Each number is 500 + 40 x the weight over the matrix's rms, rounded and kept within 0 to 999. Layers, rows and columns count from 0. Numbers have three digits each.

# up: layer 6 MLP up, 576x160, rms 0.109, rows 464-506, columns 0-159
# down: layer 6 MLP down (transposed), 576x160, rms 0.106, rows 464-505, columns 0-159
up464:460547497520607508453520417462493479496553448418476571454537516471447545520473431410492528547489531515534459396495470501489570493528538415493582467551560417574548516438463482558505556447518457466457533502469463432430441553467549546492508494542515496501480525525424587488473502494589517541497509530549484427481501495504526506566554473576528527491519519497478417475502408441479464542427560503474510506463494476461515505442501477519503530540554477576589521577498502492536567479519479
down464:465439423503470486589429470516500444446561572554512520592569473552488546470498510489512521501586406467446483529435539561461525480511459518538528418554553473491530488478492516526506529502459485583524470539459487452377504411535552507480521489564486518517543430453424476564536567574499545469495568482515460491468442499528503486448497485437529484488403473521548542491565504453512588494480558475420482516524563516465462447503429483439463508546475494431508508505576499536488502489522546
up465:472494533459573460555520446521447524570469504442478474520499509447448438548568476522564544514547492549487436451417446506488495444551551480523534497505461464464549539454525524475505582608560492447498440404449513512584513563508504488558464464546434548464489535527486439533489489483410512504551511520572423584539515546479425544545438460502565518466482488552582431450451508466526478523493440470491512523537497517508573430516469508460489540459488442469497479482546519531499533559448485
down465:451460505414447546448462475502540529479571458513431449570411543515565499493539499540445504539488530574504499482480559567522488481435501462576498471412465492499573477564513478515496555483477462464533597510515495437539622539544518469580429502500518464463473502528576476475441527531532477464510512519487444522496452560528462506535451464460515506474489493515445531566517557548483547506477508526563505499433468526492530482552516515466508489463480486480444505479551484415492417578503485
up466:458482499480463489547504437522462481475513478563491470431498527550510504492471523444472548438497529438477479493486537487494478515541508420467510500517509443574528488508513515512489503540542500492459477460459508522533531505501516497523590468519528509431480495544488502471484470512523467463478529507547468516496492595530510484556444503519526507501565573472493463397548496508503503526440494503514521457518442448503581430512447494525521559444394521527516490433523472503502480533539528
down466:520512573495495497532557468475493498506493485526413509430513500465478502517410541462486500460528568490519474522512487522519521549554501540493467484420527543499515549467531522506480470486550447446524487493516537526514511562502494500400475466481507510508507505547457482523482493508500490562561519576451459483437496451488508510540542531490471499469497435549527500434427444503497566459488461504584455507507521508541532514514548487554494451489503498501484575436578503484516477487457491
up467:540424510498438528505572513515583494564500519570526506557634523569497486539533523498501537509434492579453421491444514564454473524446557479511599492536467519474485506540498480539511486493473461486460480468470490480512498510554457497549497558549616448541483540530491621510503502448565477463487431473474455491577466411423487529535518488514500470432503480523548479512473450501478532446422462489440486460540429474439505452475490511505400520538495525455497472506526458453506450528624482
down467:520426491531461520502460528574462544441548508564517504471399533411478526442532548555527467495493527502562554489462513558464554505469493527500443537379447464430499493505525525560463509546453472483427479462483498480535428510489529439656524513535502469483520568456536534535466505540523539534448529533524548492552529567551514523525409476467432536525505515519500473601480499496425515510571409442521460470482565493506526517517547497454542504480518501469472520496494540526561495509546546
up468:518502506505485569526432483505449549527523493460581484485498503516483523452559496487506545442555510537483517528499516454548436512470570514501483496521540458576459492537476577507526423528507530465486508435524439446472482546501551517495469498456509488450524520517495560529569570421522475552437518547455512409467539452434516537522504486491503482501498513533601504386443437471543497492425510467486483437523542542497446461447483480518519540463482426483512490518496542434476460506490517
down468:572430474491505444434533489481463470502446513488508529480547549462548530532509500478491440508527602510501460505552506485528527533458505580505558477392517554508474498468526468455533558443466495598524524478485499532507471457519451488483596549487578484544522428467472527521446485499471500506463499527480489471435464526541526533465502447531499467503475574480475522542468546494525478429597498474488450566511483434463543519518511561522473464557472473498523488479507504537571561511485473
up469:467498523524475537444488512538383511489476485574487482446451470538488459539568518594546538466501455508548533430530475484399487521540485419495507434519496514537492398531466508502490488622531464475505516440503537432497491617511540474516621477456461452447487562471556521512501502480538519457462482507512495508464565441530462567491551448506528497518493497492511499435533519506463429459516504514453499504515483488487486511537494568475545471543539514506514449542500555549545511425576495
down469:624447546532572457458438556520509526501488455399478512459470516451558504541471467559554516535474519486507528544436480523549483512524417459515471520438471440536462462548483515551491426476465530525427518510456487487523522446601466513523506453452510528485494481498479462424531465526529557577516574530519500573437457505499508509532466519496454494547509472510587508481490584553510513540551524482513546505577470548505476548564564595508504521467496540467507466430580529507501538551514540
up470:494473512556515445457515529547485487555489596491451563503477503542524499449483535520472463477477534527507524431504430535462502461473508493461462511534527460438497478509431438549473513548511502478500570427416457438530520519510460530558517443498512429466451553458454516457467508454444544568437472491497497469474494515438541560438529447455485499524490556454399557455517553560486535499487522562503474526499460453480499435415485499523442470536496428466523479512524482451525484452590511
down470:556506501548473470562445447446514512455531501501495500472498497521402515478492521517490516445451560575451478496484533494486514564473480543522463501498505495501508453478506411519491574464382517480469419485474508455530433523559452426498503479491501447398518546447469512458549446557476463487519465415485513514546497483518528455526517460444550424468461541492497483462572477495495495474524578449479454474508500491506428499509537584575499497541535521482444493549520502516454547541575496
up471:482498496464479528573466464467509510515505539498562494526531490522496507509481510522546475514529522472516487421517567529536480493483596558537464478524525496482517554464469535465417493512469507409514518437522441454438531567516459534539509475499537465558469451537539526495537457497489494483511477502431518521530545441458515570485506465541523516525517499543509523517503424513487531453487472457415463458513463473476499527473440464436518522479496453496523475533487467518501527474524585
down471:450505510452566416550548481468514516429509475496509483451528532544501577528491561490474526524472552495411502462442486466455486442473536560465500521470529482475456453514451531515515497506486494518536557550497462525447489556533509451525491452537473508471493414530421489494502548524527525483497526558528487551490438425494488539486489491532458514493517481518556481466523536502477472559502512493484530451440500488536485520464492526588472510455520516503560461532519534497546478566561486
up472:474480462496537583518508494427443554521556442512531538401554487535529495461537496485427567462481530479609519495506454456564533467469549522443559478572513485564462530478511490538556517534445531477464444459490527498525554532516434463457439510455405495395512502488558491511499496520540463449498477484539484475486490526444494504516568512545482491427500481582516528468482465482606562579550483460481507451554530554526546478497473470540514465476466405489481565522593422572496483474530485
down472:506460454482483544459536487475538508502415544562512499549502459503471503574601483424493431475412533568557536505520425496475506546547534468524482514538455447458444518561520540542514490463514522450473431499464507505531462458528527515436389465521473481560386525472475517452526542438508535461523547499395453488491482561441460552557463586468519514539504436516515502489424533451475516566514447493403503503526472460456514485438553558490547584531537499432509483564508463488553492435546533
up473:487518556508477515547478510522535532498510472499515490478495536427527486533430593507481531480478559568534478510429505544495512484441558499490514475530439495479423539501539492452441510536530452483465415467454457506543495511487545456466546513570519539525478400519439571473511539510427489474465532522473503548493504514457528485510435516548474540511464497518461438468487554564454497566465504525488501532545520527513515498546523511481458541482554508518490436531439521561497439505560521
down473:488556516520522536548528481525512531475501580509502522504466491438521473504530439498461491505493448554470508560503465513511518463518518583537447516485517519474454504503515464533477418502523532450436530456552471411518433495490420544492523543500554476469527483542484506518556523540470487447542513463472549473563482584505457449518485508493502535512414473556487404542456460542461591525507542516533515469543484540560549475547552537501450462442481544552527500530532445548490450509527504
up474:495472460482507463450540556569431518486491539518553505534546562510550458450507442574455534571500465512469494497525517459441445470514479469412504473533502435583480478456473510438505489497514491490461483460478540546573516546435507491534447549619451482491512537503493443581536529447482493527522428522555493500498475501480518519542535566458513489474479571476461503519542495633412383543474537461495461530614531535497578508416545492461507497543508444502495558514590547499515487539453436
down474:582401483441530440542452528502519501504527511553527557506517471517537472436546414526477507502466562481458471527573514548528506502468409572404489554540548471566432498485477498489503553449476516483467512505534568568529549486460502454442498528520461488501497451548529531537581521518566524479559424540551513507444518490518533489452525528391544490477482478550448524450469469511514506583472493481516535521474500507575531483462519500428539465526403572501569536470464501442494485435485443
up475:446443541453504508555557450463524549527461559494536482625499522458565515459532487510485516580411479475527449427443544446509525461524573450510524504562508542547529441548444520530539527478477524490491501537547508491462496482434605532429486473489505472370507469497517565532560543514535489577417506506460478522556491455509529469492506580528545543464520535503477493484570502528550522494554484541419493539491504402512507506560473475520457463508498491490477512544534491477561520454506477
down475:467519514479542550531491478515536502463606523515454600375432506452532538516441515451513477490481424476450442527432562443539524465523547542529411435518518554527561521445410499470432505556454527440494523478468526532437452501508514526479532505453476484528581510538545506499551478519544466516513462527446462469488464457566470548539485536418495514447445444549490477509473500478484477539471514498470518537396536454508514573504487532505463500451557527470561528561520549500478483464481472
up476:467507467460453501566513527535469530493445533461460545473428499453530406556473410499534564494479482393506488513515505508522459483492497490487457408565527538448523431558508462561479448544482523503523556482509578496518529546525491472496585490495507499504562444496471528482506456506451460566544464534601555517432429469538519530473432516550419520488509559542469491527426520446549468479493474520486439445452534511449555506567469528483476490522436523417554504547492500540560465580515471
down476:425557469563513515534497390519512484511501424468515477460471493483546404469486553476506552501470500490462462515495480507436450500523526538521513445486549488549543444531443501517522487492533521536474501545494499471461593598543452544397476572452490484415454461496552483447571530535491467540492432573399545527512461537544565566463485488532488524443548519491478521500497495456440525472435585479483541474475504505479424545456519478485587441498409469542493555422422431511535508469446530
up477:472528489431489490562474455453454535552500515480509518508501479548520486458459470497476485417506526517508526500597507512549504505478480559534507592538524434424503471499409497429427496546473488479476442512507480463491517563469516459487494574515433495561588507517480616480480511518499460497457537509534463434466483456396567532556490494577506531508517483479557483500543443527514536463459443515472354510525464560495494504407481529489509541476523527490533447514472526530580431513495457
down477:581510490454451532465516459440477577543501493454478487532538503504571513498551534473472512508530455531402447536521526469487422517516496549467425481452549562504480533502497413522519518503377548453534534517513454471440570470505455554471508417524495548512536510453480546447537475550541523583516510433512496517495524478502516459458484411440459548553546509479488494475505435495456438571494552518512529571472513503552568493534495499439495484381489487442438500526521496465492513504596503
up478:475496529518525475492468483479472532475474560478545514481560588421570420560511488494490531500572509495515440524514495462508460556478517515468560503507454484469485409423502511469533571585441506461447477414518496521489473516466537499507543495529471480456489489567558489547533527518500588436448540470512409565484471505503535481545473527473540466532527492543492497397559495471530554512570515483390493530557475461534531484397457537572527476423538442478498510499526484546520496568482546
down478:456505430511479456497541464505495549469573511525466574547473459498482479561537494555513491373554485487499450575458520431414580428432480568426521579534363558501495543528482525502493534487437480457449499456476514521464433546524472523435508543531519533487498476495492496460488456481528464434500542564575510532511488508555476450461512549516507476431448501491454505512484428459497529444517529459473518529536482476546513470516511549530476564544565490503516503536505542523543473557539456
up479:478477457499438555458451492605492450516468549534513472472540555563556434542560465518519572569453490462483515447545564535497549497536542491515563430516492479544469529480484525556489520501526502471493479419479466497413532535534525503479507486509472477561468491499506560568589477521506551423415451470554431529498514494437517445427472455516505514475603450462553511515406552493506562439463462573474488505560513434448537492500502464476503494464454517441459449559488464490554501477557435
down479:507531535505478534491442559522439485490524501474497530494475529530499548590577480507565518520529470440475495527445507522496541552576446538486489485383511553452491530507521543524527512481443498489508383476519511534497509500514422511503446525549421458452412572495516458532509474525514440584497512499486481545474451615452530537533457507503536505516499490496515558633426537536473528474516509516426511474472404535531500513505447556459532509460439456454470526483514522506504495492539515
up480:441504559474471489525465518513460532515507568531510484485565563581492524527548494465431529503482528448491439452468548430491458536541476460507539432549462460555526515442553503510535515502540465494514441487499549446525470544513599528513517555495487474482510452476538513517593516484432523495502492508480467574503458490491455540450561541528478517490535522480500526542480560521497462515536412493458493531521475528557564474500514477519488474428482550557486503481561445541474459522504481
down480:495532412522519459498491487548544477528511569519504543574454534467526485495573479466495507517531435437405457449516510473467477491552502542473544445448487507494527446460454501405480497495505457456505500507449525517499498425459449494429481503507507430499530486463557488492612521486520463524545462513494535532536479572481528495517576470510504506495536554550418506552479570490452468480463505511472545490538460497507520484526456549362519511579478466503455497500615446484505568544527514
up481:511589504518502496464540467515580434468472479482430453514496534511438529511502418414465521605507503507488480454490520530558499508492436531474508526531565461443530541475524455526488505528485430444473514514520484464554554452470474468431536560539456465482497497557536527447520475493527520536489504505548534495439463514490483528473433486500501534535536512483445546481484524477485466530513545536473495524521482450476570471439464553521588532519530484582538505520418525533476517547550513
down481:530460521558452541467459544490490506502558493500497522475461522497493501502454504563562552543553509482422484512457410514523563497451525519494540461422550455537519427513489561443502457506468421443416572520547519516462587518518501538517524464482485499531451498511547472531495501500534486510500507495486539471443520485561511500571488444503511516468447547477524492523482426523532499474486470471436495571463377501537517459434485502541439458416464477455487413472522510494511456498472462
up482:494516513505473552468449475525515572436437531526507448487454515469477524614543482493522531572507481548542520539543454603505561492494465455505556511528486462604483451529489639494432491536521460484531460499441465498454497574500529480484566558478428521488574558448452566507519491562487537516495540555452447467538449455525510576543502516540557567488502545537588439454475447454518477499498502483482451480550510465463509554466529547534485487532523496474531474556527490501537487496558489
down482:487513482479476561456439522524499488490573444393494520487424496469443540549490534535488521508515476501479527448512533545424489564535442498425415413400467475488539395501511508560524517433467441528533495525483457513524450541475463522489490512519560495557484577533516482475596491572531499523500459474531498496529467472449502501443479492518463515501500480533395532553501481508482496536476585537489491555506487454497467481521580555525502508468518444536489584491436498537608491531488525
up483:503505491497563526542580530534512556524484472545509503534487555470482531521404484477414564596482480526528456461507481500470505469477479518497571465525476423485528449563435476498472527532539469499437521426444472554464469465488521521478499509501494504473526503502601564488556515475488443487433561548491472507473516489421473510512510498514474520494488500494452523438536541525570546529522544475487468431501453454494473563520513479518443510535496551504520436534494478503517554516494518
down483:452460502488451533556488534547457526565525442512509552457500474516477495533433551542512523513505517531559523485439464518426465527559524518538488479458484529524523540487560581511565536500531454472517501561514511475489489532511536518539515545540467448578459536445462495509506460481463522579539485545560489501431435535452429508515511518493470480505612447504525470491468522493504468493506498454483546521525504505528489509438556542502532468502472514470559518479481543464503504509442465
up484:425555529395498500542472549471486499545474557534547498454559450438495437493500508508490504538549482542541509508448454475515570519553514467490533447533562520485404531460436559527517492471473515489486486484491507457511504562519458524512530580576500525499445517489453560482551574527506484526428480478537518488464532415431457498519534487566539536463528485505481541520445487425545484523493520518471386477505457511507583423459507477504501508467495426523525492525491488498482545473534484
down484:457536516533508545461481509407493572443486470537559509439496487510523500504443519444508451487482475467517409430436520496563455592560508568567497488513450484510495527537500474463492511576485514502464433428536547542497506500517495503539459446496563498543450490552515514454520577564508486490434466497468508498500503557476465547495516568419554494565489488463519483536529496526510428490504536480488486516512552557495550521526449541474472498460546429539496512469587473552541595470456528
up485:458548423405550450504564534515443481509508538456525552506462526438496430532561431526518536504525504497554521519516503480431529469476508467510487531534550505468536479506511444471493575496515480491464525500521501504512579529534494566541467505492484480514506473430476504532488505547511521471557472470563563497436481391448527547446459476517541463497546452516533499525505532467496526488478493525478388465602511495436448462482493481517539444523467459558570518573425535513495467516471542
down485:409524559466446460476523543491492577517550507554434511489487490554513473483512471527550560596470441510472437531598496448427548490500493548469519471480506526548520535494533552448490519467525404472447534493504551470525522533539526522493498499365537518504501475442583454510518474500488442501477484471465493528505523526536490445596494494516541469505479525483533495492505484504404532480469415484505521511483501513471483526471502494521486477537477552460542518509545569524555480472409502
up486:473487474461507477494544487559463585499546454505469442398499477491554405459529569526475522500606476431498483506502468584494493545432554546446520421547508477475494466437493463496507521522519538510479463453473499521493538494498484516511478454543462498512553458483540525441467482498470538413488477452501430499511469397474485532496506499495526413550539445544531484412487496464495452486415483562490460488532495500509516421485476459469583458495544544563530476514485571480503463537499446
down486:515555468449509495442511423476424486447458500474459478508528483491507423512520430525557398494466506486503559536447546567562533502570446595507527554467493461520569498513486489479452460476442527488528492516501467505477508562519556487497516482475453458473488529540543474528541427469498471503467478479459583436499504598514513529501497491542482559449443567545531505474518388411540506550522551500533551517509497501537544484452412512471466606581477516543496557495487466500466505484514477
up487:461500464483517467500564433525529496542456538548484480540534524403511439460501539532475512466518492496564535438525548450476474516502477462524526469521559526537483450542448526537471558474547474472493489446497473486511481579475485489530537502532509478462431494468455525491581558524528505534471510549466511515500528499475417568482557567544497502519541473513524463525544493467560445551467475491410490432509480535513554520468491473555491507482516436440550498613472424594481468493493523
down487:447560522457576456512489458498571499531523553531477508442476516476495550505505456457449370547493428452445493524516469536524509479499532531553591450433460530510480503448474475453526495508528448448483492538534481563541457529477491530402520470480455520466539516500490447444490557509510573499512480477537431479508489558464438528521504492421478533574534513510545544598407567563444476504503483465499520447510515542492492450489493542482546415548537481538489519516469485515481461472408519
up488:512480525520514451493531513468457462486507518483439531475500524471530417452536502503528493519516464521495479455466481478440451544489482519545538511543509568538490446491495523496456510520505521477463497493452463539500498564498510528506542477500437540563476432490513457424461468463464517516493490519466512479465464510498544572446445540485515509462425503473524482472565476449469510531453507496487499566538530504451438444425573472503475555514562493556475517462448542482489489498571520
down488:508508458553415479505461459530514509500456544558553437541490470528490491528482447443456520494423510514550519524588554520524579502503532451487520535467531453528584474514535462440476463479455546449514447538524518538546466547560570455490529480514581488452477475538510571526548528538523559477539517447484520547536452468469451490546535491512549526526549555544475538546442507547542499493501487483505462467490512410517519488524484494522467489479494472472504451561507514541495503518465463
up489:527456527412506517548569548453526486455440570522551504453518485579473491521540469465504513581457520563638549509534555509517521543475498481499525482559542483416544470514516436447472574554550508452486508449489462501470488507460533517453531510487419492516476480468525497532472555506556535477527564563496517527441440365508542544497523472545454552476504574525480469572509501521548528483503485487472416460487490501510576497426476602553516515516499448587497549476490432478508417520608511
down489:481512485473505472540548422560467471551394537567414516471553494543499529464494478517469539554505522484495480510459470421526428525547446535570499495523518570446499488534502482470474443495478439488523478510461500505425554594497539504469485583502544516583510445464543508488420482467503499459425440547465480563461455531492439503446500494509440493589433460513498446476531576434456514519542442432493570521471557421459463549435475455444458558449542551559436462458518448533556503562448510
up490:499479480570508519569504490546451564580466576572500502440483553584529488548454661464474535550456437553540515488541499475430527507479521502446527458516509439481504503485444503436533575565554442478484542516490494489555486522496441420478573456486485510462501569503487487510529513445503559515524547529432476447528453455513554584505452525514471517509463523518534559495539463530465494487432533525490496506520472467494535493487447487517436516517507466478556461488500481554474509501553490
down490:487461494450505483570517497490539538546464563508536568546468510418425502497489469459403472494439554477480590477529588412476507538455548485526423575439494480481547517534543476536520552419457462545511560490522509463509508425484513490460486462566531485470458489448555515434500570500459539471560432487499499460498519586468459529423527504497447531578531485508522435444522518486530515506497451501544497538486579504534502469506481532488505479517496509449485478485500514526537508548486532
up491:510528457492485542466544554437472515522442476564497536465463473518438446497455489445524546528576579465591442456497519555549556488481459483435512491509485549479530546500527505558444513576521474419520498518516503503579514530519525415515462518484479527432473532520538492515463506545496496495487524482533491490489502479490491560476450470516465543446519517589463504459465545520539491543477440516514479521479564515510575475460455511457470437468429503465482501463453472504505546611520497
down491:489482503551450456409483481597459529500571474537499511497534588511575449567515602546500472554482586518530488538501493498514531515510473429523440445471466517525481467451503508451550504469451540462533523428445513480489540480514535472517457537470508452536488533499461514438520516535461501519461540488481563557427488512463480474496554506585571478523492467487528558550533521542526529484496515455531527530525509468468454427478394580445478525564522468442494539428494508446477509468507505
up492:491514542476512436453510496615524524511503522516436424488534587473553515541511505484477522467541484517550459517484440477448535498599554525510501552522501440543470465561521622527473490564537553454487566488547532439536493495539521488464469469534502507503511555509464510494493508447471525562412547417458530504507565507456458550516453443534426499526512474493494522408569503448573481537516489567501502585490513501480600407446522436538434481529469444550521512529439451500551508495534533
down492:614507484483531398460468487517515452473414438489460540533502507585521512513546487485528489508505534493469459528544467542499504499513485488469473467416426469570570475499511517500523458521515449493477489571476567555524551534561484558524521554524556471511463511522542551495478499514519487519507483507498478564494572515470399480535522442591555502522518497575560565495485504530512493458557499513564471485468455463437400437456517561482525422482461458483520498535456488521522524490508499
up493:513495433531493450476522515541579515543416440507461465450498480549601515519504517527539484549503504572553520453515474505447537497461524536507473499530462458471466502458405465472560490576473437441440511457504476541531481553514562500529477463527503566535476478453461552577534473481468510499451537523522496437507516558521533528508456465482542476451487489547583580536457530545450534507555522419388482445483515467483526533542508562484424525531442574558511511499455553475533471499531494
down493:519493524514439467454507503468578548515585451387511518460507575465478494469505482470438550488500509487462414430495522522481532457486548510437508500507458523608501552539511463495511492531488521452450445489426495502475552531482475474482520523456436489484558463532561439480503449461459484513495513457576588480423513462492504577468463552524455435470456520536431521476488527536477591569508481552543518477473446412525495471454483476502580440475472513564533493489563521494554514427495460
up494:459471434494472558549515461558502492502567521454539473514509531563617461539489558520558487458508456519486540523522481462448473481511522486453512527529560510548447524572447458473526552449556504481407433393461478557515477553503505511547481506517501530432585560486480567498538551481531523450500453523545481538507509492462486516531483476490519458481571539488517472458515537496485449510463490555464501594534544479443522504502505522494538436499588496541526499510494463518529493536494463
down494:450470459528475486513467566437474425468552512485501517556489547547432499442487540465494465497492506535440515551492459429540508542507519544504475487371474649485461444461532558518560485459461546407490535514496506537527508497478453478518507460476467504503529453493508533472492476529522421450513545463577521470506521496466475503510491525504473520473533433452483544474467507545459428592477511493462510550426473468482460466479490507503594482466445449467404565481487569488542476542516554
up495:474469463512546445484553455557486494574517560499488528581533585533526481506447444415534551451488573549505490474485450522585498507546590466522510485528496470443476420500413477538469568541552567436487561506469495472471432499545531489491565502466523477548444511500412441509489492478464546488524396538522495481538518455504507545477540518541468550503499532577470477516537489511462477449471525477471506557470537513501550550501514481457482492545459399479472484506490492511580494518501471
down495:532538522446487488517437471475509554367544518518525513475522444498496528513427466464491449511520581546470446445548458465515439533571493478517449495489378476514509446418509429513503528483539460529499480549454539570552521475534548517525509561525494489482526560522549455473552563530477550480523493567494473471505457526517542526474457526503603455515543478430518535462534486435505546465451508484515504498490501470523494461530471461493517541560536500606525506455550526456515476461547509
up496:512475477498482448588566517489511490509526513470561492504562457481635492469519424446463511528472441491451503450495447514486474485462431500433502485559575500513478495577496483504514475522523437481468442523458484539544554512465530546470558506538486527543533463467452548507578513476503473451414454448553550474471512542476380587472467554511461551449528496469462417476485426439505480434494577529499511495465507545461530494560491495458480459494531523516423502508489490499511544479488554
down496:539486553442458491533475510553530491565448495518535496511459470503433489446574519519499494490508526511572493450447546467572523557572445515372522502528506522524410546506512495509517497394584499456524508548545499588491548424450447549569526497390513514438492390477509449471473507508523513444483479459496519488449553490492490498498534439478526490488515489467537555534516506474517494479521612456521532484565531499550539491489428495523493486436543480570426504511529492454531464493502486
up497:497530501499549444544503506549439584513463530493489511535478527463539478579552524550498529524538492451472538524443520565496455497545567470494531485499507417523464429586514536536516549497549493462563550417476494538473526506518531498553556515568457523503502499508573474489502531382456529502471470489505459502529556508530508559540465489492519585510540550434537462508402473514476429500462520522473482535551492468504468482511530513490475536499569476465532445518481532457558491531500449
down497:485451511455537478434488508485560498492531473500479524511507565546536533501519450551482483484432499445460496483534463465503463516513435462546556538351487465494502531532514530512551478560467460469472546485492503508549478416558488503491540495528454519565507502537476518491480534496490502458481497512532428477500509478503502524475469494593519479524520501531550549506472510470541517483523451499535508447463554484544598542480517475572494469515535530489504543484576495426494502493432499
up498:512500470438514435489508495503557500563500423487525533518595509524481512472519544475456516482558501572494519509575510536467493502519523523433481501542493431551425545574522494570451461453569464488487510423509483454557522507489543454571516453486512451417503477518450535536501462481512519526463535417530410519494449506521544544464499495475511494491547505459488455530531519534539446558480493510477545473516500504490502477520506439522452500550480538453523509506504432509544423549500499
down498:569545509456508522485543473467514517495472462505527539496469528522466605458529578534421493525501524523455527493512512525555521488524519504546481531458449514449452484520474538449485431463534382545439416467553540505528490514567518463466479491534562514513470452511531432478532540558511502529519536537514499452474472484517509499497504471430545507566499550468514481522490516494441541549571526447505592475538473470510496512500467459471501567467472443494492445452488533447507494516479484
up499:435510463493481572547519507484409558524503570524484495490551533506499530537442524503563490556431537548492480478491495593487508439480525487523489518516539466571525444482514560472477534539455431460412543535494572452523503539436451442528499472493554547502550448470481518582528474438491534517472454525589484460524595476441484521515468454468440472515507519486537552483531498491522442524455453499529540439496488489496550456485527537568462515412541496501498408505479512432523518475536434
down499:466532508464534484532506573442563428494546477458516468444578532462507551511469496508456462522506511485566515533512511474479433524545489523547516567473497534508462556529570457445509507505514555507480590482485581512464508485397484532510498496515538554445532457461455500478513513529455519441451537545484485404439510528470573517491420507470505501439518521528551493454494517548493474432495585555413559546537457461484487421525512479458581544507507516518488512427525582472469500499515540
up500:471415447523487532461420492515521508514525448563559476479548458498524451542520507451499514547474531506450454508491505537497542505402448519494453500513516433483467518488458513500543535476524533458522464492524422535462470559416556492557516476548477447513551540480513494478563485497561487464538549480479443576487552441520533537489504497492545465549563412485477558508493556491528511536404452508439474501507496493473525499487473441569464481479473503538616523472526488502547542434565500
down500:541513569503507526522519539495453417429466543511506560503482480533527527520521475492478453447494471533485474541470597487518517432485577536493554548423468509458559474518471562474466473478483488522505465498461521507534577562539595495490444452459521492429504475554530580485543484526501444608511521434458521538462492491527504528552472449530552572502482443463531562478505478479485520496508522454485507539484482478469538476470509511470527474532556447527477533488524517481508463438489495
up501:436512524486479481536538511475454467480501490490438481498448491560520460560483505506485531567479459558530535504527494594557460441477499554496547541528576435538525467488517431520455609529560549474491572426486486516459487501507505522509422455446465505478523530460436453469462505482535498567521443539570528541466543491522568540556454512529512541473550582434527533451545507511542456489471553602486524461516524452464538504483529481501480498486530511455534516487548465571511499471516462
down501:509522527510514491527488493420528457470522443504459519454542576506463491464464456498518477431529536531570542465582483433465481582515482469557495513512503447461474555443502463510531476485516411535528495542524539532533479448549494550471501497469500542469584539556527512490505564562532536461514528556452520466521485461615564576442504526514523473465464536469477494466556484469468415518554482486542432507484478529455552475532507517565607431464507489457472486489446501522513561429540523
up502:465519433487502509553527540488526446494516626467523542519533437405497513549484539469443480462542502457487507464501494500511498485479530484513432490560542548499474537460530476472520447486509501472485493524477497469518568502537483495494483477500532507506491487510454557465529474488440507601438497548544477530567471505434473502501535506481486497514519519480554512534458520443548528542502521553431475527573507516494478475468534542448555510507461427523540483487451440568460501520568509
down502:445480519488566453459597504421502551461479489495473487505452497570521560512420541500531502478492532539469455499494506466527487453481489487524503534524547551512417473456497474478513501545516470467501486508473556485529406453504547530464515433436480458528447481495456513527524445479503500517513565515514500411476497466429468510436487487518508538448526488483573475466446535470453519464474494460472474497517488411500488429539524500472501509547523522521532539524500558546503437507495496
up503:517437565450455478461453492490474483489555566502527576454494542497466492589505512507383556510436466484538492482434557543523494495480533414478520490528517522470530438502569510405415530540530507369440488456489462502456567480482450470580446459533452498571498479493487464530418553478497465543534471476480491546491559469459517583564548413493515478491478557514491463436572462513513422459385476495545509458440455536500546520419508483519445531424512444475483450560508516466488509481641479
down503:480487505534436471513551546496491443413499598551524544548559468522515488477414476490534505531492550533424520449569476570514508503528506493443521523523479507539513514473470445540466528494496493551514604595454591522462457512524485471502481532409598537460570469468389504570556464484495551589494499532444453536572505503436514488402533510395529474541488495537481566423527462516515468453584502411514557446529513472580486463521497490460468476466553512555473514452549480453475543464451463
up504:464548492453482485539468373469507454514499460546475477528540456546513510506595474409475501523496487521511578499526491460474460448535532442506528526540454417503454512576455535447491492521516459449479494421462487510527495523470513526482483442509473431541452498567438498445503499518540447455563540542571461452416510530445535498481507483469527480557479524525508487526508526477537509476552491488478442512516412493433535543486461552531502529451474515597521480535543481517500507420537409
down504:478506542531479382504466481486475526484418485430564503537502459454502452424506462423566546511505460466514491513518465483533452499459494501453440480534484459466504560480501483525530619498497491470429544485456499492507526607520532524495490564478509518466533462491485505494488498469507523586530537487502481591516560517445478502466577464481478541462528520651483568486453508504497441454529500545516437489486577521476468493532630543503512534475521481526441395517498469560547438479523474
up505:530495475540493473490503511530507529492513531527433514536559572520567553521454495473461543454503532551486466479440472479474500487581555473484503548518565466499488537592513517423447595551533449473528548499554518551456530547562542507439551448544486482461516499560550512529539534390474552475475461486497530479492578532437435539527537420500461479525567538515558524471485533518495547528494533540475546450536495432504487442514479455522488468446523440523525470520426447537542519483499492
down505:549550477472441459498503488508433520446436468504453470492439466591523531521533583415488489481449485552508476524456494429525531497557467517505494470437493530523535523498509489536490502496462429503441469572500555528501536497540456471499541530455458434558454550531515500499474458534527503559482505456499475480438531532453423503495545458507414524508549488564489542502490468455509472485550499561434472501464462475461481417472503530490503481468504442480489497489504457526600499538468570
up506:477538501550534509449486396529504529435513549506498452492486513407486491504489514514488547469595517469535447441532511456464504520491559507394469491540508550609476523537444520436492471498548463495469470485448536543521546502505433496521530452424492464429523546460534501464475461474539513518517561492550546458504529469499538484586479551520523457530509573480498471440524433462590470551465504513483482483512480498489514485515521453489533480462425509420463494607525463473558462491513427